Weights of a small GPT-style language model, trained from scratch on English Wikipedia: 26.9M parameters, biases.
Each number is 128 + 32 x the weight over its row's rms, rounded and kept within 0 to 255. Layers, rows and columns count from 0. Numbers have three digits each. The size before them is the row's rms in percent of the matrix's.

# up: layer 3 MLP up, 1280x320, rms 0.103, rows 236-282, columns 256-319
# down: layer 3 MLP down (transposed), 1280x320, rms 0.0883, rows 236-281, columns 256-319
up236 097:064140149076115127106169205119201073125129107114136206130132118152169152118107191062109103088147137177109110095089122081124182170103136135141140123158098088144131154117119130152096122086154129
down236 104:164046067128129120171134139122080142083177201118151125134096153112095145081128101107153113094161089117107157193128129105126132082100117136110126168119120112132118123157138126089170140145108106
up237 082:095117122163123090134139116086103135105105219126065108107101137206121141153102110094160139092116092116164120175135147125125109117151133212149133107118145123126121072115176136162106136124178050
down237 098:196111118135128159138075192150133060081062110161174102136106161124167221122147136167119064137101165053098086122171097095118148113145150094202110106137137112170174088126130140086068089070151126
up238 094:120116191138166103077137144130140118145178166174097100112068137128167081147075117132098173157120119153124157138177129134177153095109154132107169086183183101095106145166123157116137163108097134
down238 101:108149132093139156126155072135144118118132077151132165115136160061137109136140131170142102187084173114097112091079090153123121087139138140123069191137096109137122168129169114167098166158105103
up239 085:186115177063173111059138172121149074098208097127155159097165130170115097148127182160105104134104146125117151072126148122096146138184131132140082165085113113098173071122191194150179139141123105
down239 088:119152210079192142162134110142139119125142145180102115164121143113142140083136048143118139162144131115088164195165179151125075144133151141153165124169114093149162158136131109164142167114134132
up240 097:188147128088120097164082103146160125116156135148165134103141155111100109118147155154143121097102058141155115139134176064168147137139176153120129147127131132076102157124147193166131165087158142
down240 090:209068111165099100140145148131055125031094105085151195122194119048112182131131121091146059139153150142147169140141168058148132071144115071085105161140124160114153068116100123159160141115165120
up241 111:158156186177091095039105179149122114135181102146099143127209106087196129124201183140124124150143102183137147100153145123204105143091093127167155095118136129099143167141099113158102131095110103
down241 102:111113090061127122138120170040186137129113162139179111082114129110071109108151130103114123160133101077133208122165065140102146099138153141097098088120149149159126162108141087173104142128127107
up242 096:136136094115109158126128131100122119176114136145198158139109125163176136165089149133142037166122216189094083122082111141160117108136059143128032156199158118023137053138123127114118139114220074
down242 104:140158126123163134143107198069162140116117130087126156112125102110125131139088105115131145149130103086146200184157144139121103042082100101111122111136108102057089094129123048093085172146067153
up243 112:186141109163124135094128131109149096107150057111134166160114114138133119147126097160093144120128133107074161130122118141157169115111077156138132121177130110108113131130055091108124160050135160
down243 109:075139191125132095136127153110126080148095132144159097143142108161072133047129120156143173185140114090126113111121087172135046097149090170118187150082122167160090162150112094183072212074104135
up244 120:166091141148092130149094105081098092140118138098099113171192108126112139098086076135087101105119181139089147047138152150151141140124128150132150099174145140149110146141105113118158066150184113
down244 108:141143118124094150150144078162161096215118096060079075127117145124118084120142102068152144136108143123151103158173179135080194117142144125140149108102123077176149164101099093121071085111090109
up245 111:127143200163118108070083159094118107096156139137141169113109143110152149132124095054108080119089126125135122083145176145090108126131217120123155165099126147060138119175127116139130181138083106
down245 114:093189102176078148088149079136149157108090109136080082109169166078112171117128110131191099089150102161025117117132171110111101110125084167126134150144132153075154126182156151128117167084124131
up246 080:114148161160114110114119229204130114132119134153109164164116103123155091094078159151073109154086106145091066097123095143100110131131115040142136114142158158112145176116176136068077077120098099
down246 094:156104172118113131149151144190109206121143106133064135118132088117185137096064155165093069058064077080191129134183153090169120149108131133128172110099139127121155115107119160097060089157112170
up247 103:125084103140100080101132159106136137163114134154122093114139126082055163092141079110122113126142141117136178125109114149165086124134138119079150082135064140161140161056112128133097124115104096
down247 098:182142105163124155143074065092143137153132064120112073127162181185182089102127141160157115136120100142108170173109110104095047112149118148084150127122159179091159154116156085118138130104134121
up248 097:149108156112136161110120155147137000078128105098093187162115107136142180137130145154070181151153092137050125129129111098165110085085163139139133183181092086138193157108142141156122141172129199
down248 097:087111136164137169174102089144140161136104119179120095135157131147115169160131111121143101102116156125170122130136143090096117151230149133099098162111080111156016118173138093186114190079130098
up249 098:117177109172150136143098066124137157096105115124147141154083132164124140179101151158096148106099106147076086178177146094104155119118050142134139092113102141117111096148108174115042123180131121
down249 105:142141140096100138098170113109087084117092132107187117087177097085123162161146181223120121067069176118134119152121093098125129161176075161147132202144115159091120114119103133118153147139167116
up250 101:119110155118191097124047144142142133133150212116181170170151123159173100159139111078156097139153147178156093152116111104122077107121157162058096112148151082152199072089104101106106098167140108
down250 103:081149179182085131131114120073127091150128087090050115137134141163127136084147121087133135134068144116150076102154121116139151063106132137122101195163119102087131178167164155179104141079199133
up251 108:117120131073112175111142152171179118164118090138071133129121085113116196087134087106115098132132110173152153155103135108111134144110131122097100128171141100072146156111183122123137168120169114
down251 102:138108127135078123130142111102071137067201071111110107142073151125125144093122119102090095130088116143132131106152078114129142096120119101148116079140148129155072064140145078155065123156119108
up252 097:137175180062151106096119206076130130114114162146082085088170134143135180115032124131128135172091129137126123151108194144117088137137117169105106132170079097121094099138088110161143172166199095
down252 094:128097133132156124116177080126098122152083104046140153136143153086110101078131136101113161132149139101173143116192102108063147129140147058198119114116167136174140205130130204115145102151107179
up253 099:136134093110129159144157097141111129177178078150154114126094114128101093067168124148135159176110100128108131150092141167117152101101114201059131123081075139117197112116115171155145078111105127
down253 087:111068143184068076098174112167065082076082072151173125187123106084151122152073162061110108087101131143169138107160118164126154140104115103160172180142189115137132184138129104170112128155136127
up254 096:110128115153117149142124184158098116111113139162106201115135120116106095149120096127108092085133144129161137058138166131141109142093151132096150121141108136122111156134145102161059116149109149
down254 093:207164091088114182134150121158169137193131114149086166190121121134140154144132115146127131163101139056138145136142087108139130122162114125101131133093137181080137150131079133103053124140206131
up255 099:112130076099126159123180158120098065086132143097148129067114117166124140125102106103157168142108161069141132127110101095099163127123122135107140126087148127129134096150071075146140089130171115
down255 099:122070114145111119179130077109144134129143136052096188133148125099145141158121125077104084094148034080180111162067133121122121128102100055096121159125101167138140108126143103081190111170115116
up256 119:183080089144117115097149125141125113149210125108091140114134096151154102164188131124162135120116208110135100164075141034103139167102120196094171106094111146141133126088118117131087085107137103
down256 118:161166087150179146103089085143094130207160131180100089137057138120092127115159133152165142145147114130148094077114133046104152118131115163134140185107140108127109203150159098118126179161113139
up257 090:130096128046106175143131131164116136134164140108158172146102097127134112138135122177120124092121149142110109146102139072157143112122088173106067139121219112113099121127128110065067102103133149
down257 106:142098145145118164107102133092131073136172111152061163179125118082135080157153126148151201112141123161100077093117152122149086045158137106106107179088133206097179177072189152184197089138089147
up258 096:162129151077137126133083023154111102126126188116069173141081145117103153068177156149111107142093097162095162148120095087077136092123106087177099173153130180108194077123113115160117148112141088
down258 096:094157127111192162140133174147115130150114175144037163078140114127087110111122091074139118134132196094114166086081118091131160178120097175113144137153064101124101066105157122108142162167116105
up259 090:159122153141057131118118116097074106114116095173145175084120165111136118156094110069181163088117135125145109175128158102132143133102127110065076133128093156070075073109168090134046155133113074
down259 103:032136141110138122099147095088131175148155156087111084126094164103137121117137094084105125177145142126085130113057084092111170115110117100128110105125093100160100116130145111126146114155172132
up260 113:081129132118098198134132169157085079084055105176152108176123137124178096105122121176101111108156112114140123214133124178114089126114136112138110136136150091133144117088133140116151086098096142
down260 116:149141103134160106122147150115060109161125099090098129136127156142108088064159142110125138141151090108131114069143142197124132068166114140128068090101103164133136153052160112120117086105102143
up261 101:143118107167121092146057148146127073070154164065105159129151126166113188131114141073120166150099159095166124099132117132122157118088059182100143072169101170127115117132179099115124118160158129
down261 107:089129103132166144155140155135124090132079122119159109123120115123116149095148193105164081162134125085101066126103145147077137161165128142158182165126117195090147125103132132114101150050135170
up262 134:089136062141139085127155161167181111108146106099135201093093131110090076139148132099149136100132166178123109147117120114095102209134183077138171137110127118113164111118102048136073117115132138
down262 135:137082121133148077152109084116106184107147118150128104160159102151136157145059165126126129133154089083164111069114129153092104161055132168130146122140141095142091137132158151188155071148109127
up263 097:185162170177107120120176189081160114116089066155111119115023140118094088186086173146083174139152098122094126117148130123147123103112147087145064143116174163127156188125136108150103149095116116
down263 098:146113140157158114130098068136095103144169147147117149091133116125099128116113167118154133165128085159205189116086136078109136106167160211148151145107099104184071153182093141125143135120115135
up264 111:159146135183171122143133141161152108145122129169152116074139100111140176074108127151136099141102132083139113100085156176140153156152103119092078070168111150130056109109138177190170084137117106
down264 111:164118125108121129119133148129116193132147169120145151151108123117150072155067157150074126161181106193148117112196093158090110139128203123154080066143146151147116101122131175014136073152150121
up265 106:146100163195186111132094153076131121130123136177136117114086118138160112130081138178174119105115239081137120110138148145093118125140192115142180119191133104121129082130141067176152100132119129
down265 097:116167106176124107121134125109134120101192115117087144129094067083106144096167123105131119136139054193142136107110152092162141158160207127083142141106122170091156193145153146081122097124163134
up266 099:071146105033102146118103132135141133123127107141121128083108109141148099116166155164107112106136117103106103131147172139072119108063148157150132136134160111113158100164186111144102202124106138
down266 094:182126109103140166137128103108158109141121215157210153115109123161074086113117075110178159147110084134178137162141055163123171105171176116105128144060121108117082136131136129119115129139130105
up267 097:136114139116120116087150136120072116102156105133119139128144104113149107137125210118109136078127126129097140220128149104064115146085154113138126183101099122156127118205126116078117150141096148
down267 097:117100100089113138176134122200110151165158118123109154073164155146157143125101052081088103053181131094097105157158132112168177105107161112110108053165171110149128153117158080137079081125177152
up268 093:129137147120133146126075143122102111142097102142126183119152108142160128132133129155118085154035141041135147082158116121151166101113106115125163095144107153098164132119151141149109178117133146
down268 103:095116105140128097134170144139155152163138152097076101145143116138075116111148180187202136142134116092137129109114139114149123125090133171159130139132166128165158140106102142114200133154103074
up269 121:136161157155108104159149111102164082137112110131143121099086142126104155135147108148106099167115123147128124112151146113148120116083154115143143110098099094129119082154141160137135208168093113
down269 108:162113191112174154158149144142121140167091133134145178148139197140161165110157175133148138121132142101162130083105097090107115113123120186143177156128151111146102137094148104104084117131128085
up270 101:131167123170115144085159157092108098114111203147169164049149175096133073112129118127166122100181138169120129128110121085138094077144199090143137200091075121128152155076133128134125141042163167
down270 093:111126105213119102096131108119111181100105152119089117095138096131120144075098146137133151119145096134114051150174189138134168093162104124161155109113139140082092127126124057177182117118133077
up271 097:120153163119078069131129118054104115116149133196092197093091090148102211196128131145117100092201103133167145099104120124173117142077129158112075173147162158132108125162146137138167053058106150
down271 095:060146136110175102166135123117104091149126104088191118167198087133155127071146134025114160191087128148111105182096049118139104113172083088176141107115126121136114102111091085184123122143134117
up272 102:047108151129106119131145109149184115115106101205107175166097163114131122149076139151105184156130148154074120130097137189134120114169134171127156078140134150105104130173186066073091141103134136
down272 099:112139109099127097157090147132159138097093162162140155123150120086114135141085096139075123113155142113114180134137155099151143152135166134122051157173123143116169095137142180121244086173121151
up273 093:137131102126133148111192192118119093110088145107071141121058135102087181111168135155097167059157112158153111102099106124123129119133101123078126145151137139131109110101047155085173132193086115
down273 092:170147195164075118129136154179172106176149158151117188107124141158130106088105122151121136180111118109125110057085122105158113091109192156120100116141129123154112120130121117169132100133188113
up274 083:169186127065102125125118152079156109149125156150131177116143082102174138098151157162100087120113103148156171123135104115143125103135102142105150114145063111080085086147117135179102139127127192
down274 082:183157165166116162135076176169119121102099133144129091067081116136105073085145144125126172129102143136112134125124124145088144084147097150212115202124170105193103136134145180083132117142152103
up275 108:161144107127102136094157168160150111127060134104086107151104149161129151111118101099065078189176162156141135092115053176131119134106161127093091114162127112172097126133170104117185200135146149
down275 099:139082133062128091108097132139136130120137148163165201142141102139148130154143120116125124151127150117157165173117156109125145126105101131114131151096086110114100144135107135160133111133118113
up276 096:153174133110129129132125147085092082136142160147089128183103092135133167097113129150185100034152130119160158111164133054115115123110097135131138152116035134107160076123079168160118091054128135
down276 101:114078135158168109150141088119156144159100152141090162073134111151107150037140168121169135154142140159120108168176093187130081144090094123162088136173108116133115092158146159124153113121087132
up277 093:101052123132123144164128137116122151141116099125163130169150099111175109124154135148105081099119115087177162076136059121073132148107142113127171057203124140040182181133104148119147084134114167
down277 105:153122146143157126163182084150077080161133110110177129094203134110150102039148125164089096129091190126164094133135121085189193152127140098160164119129137077116124063064133086101128111105134122
up278 093:160096136104113120051104094199103032140151157084073110094122163127079090166165142134180112129169137186129147176123162075117098122088106148129150195122184077092183109045066050124095126096134088
down278 098:134139121143147152181123205168159089141117144142122132125133064132111119190088169123111133100138217094168098109118154157169096110129189090127121147123177116092111109105109156124141156145084148
up279 112:167109124114164153092169151103119106093157098099139117151157166145124103091117179131102101112186153157201146148148132144090108098138169114142114163138069142131159087110145129166088107077153112
down279 097:124142065049137094174138138129099064103112112099132096157108123132086138129070139155124113114115183178099062084098158121127137185140125082079146142054125131127151168084103103102133081138132166
up280 093:120148097149090100065151123078173085159121134133113143156124202170095138142100139105112149136155151077159137197133164096152062143158103100141136148089088106141117133135113169100165106150147145
down280 096:118171181089135139127107089125051158108220070079135132127103148101209111102131120127126073124122095165114116133145113116068130165106175157126094081173171119051132096102201087128104151149111217
up281 110:133184120149114133134152151066123109109124191125114128176171103168155101156113173111106158059156085109082167099172095156141103109158113145114156103174137129141108193133153097154118147150101113
down281 097:115051170138089123079115114162076088131096081160178148148112122192125128074106130097122130116076176163153217073157117149095124122060153197162099125140127094096095107111138168155105111140133084
up282 085:126157061184182168150156098157105144122137165121098105123153115179090172117145124109137150160127105112116129113122084068108090114191088104084093104140104166117139103057150145137123106051120124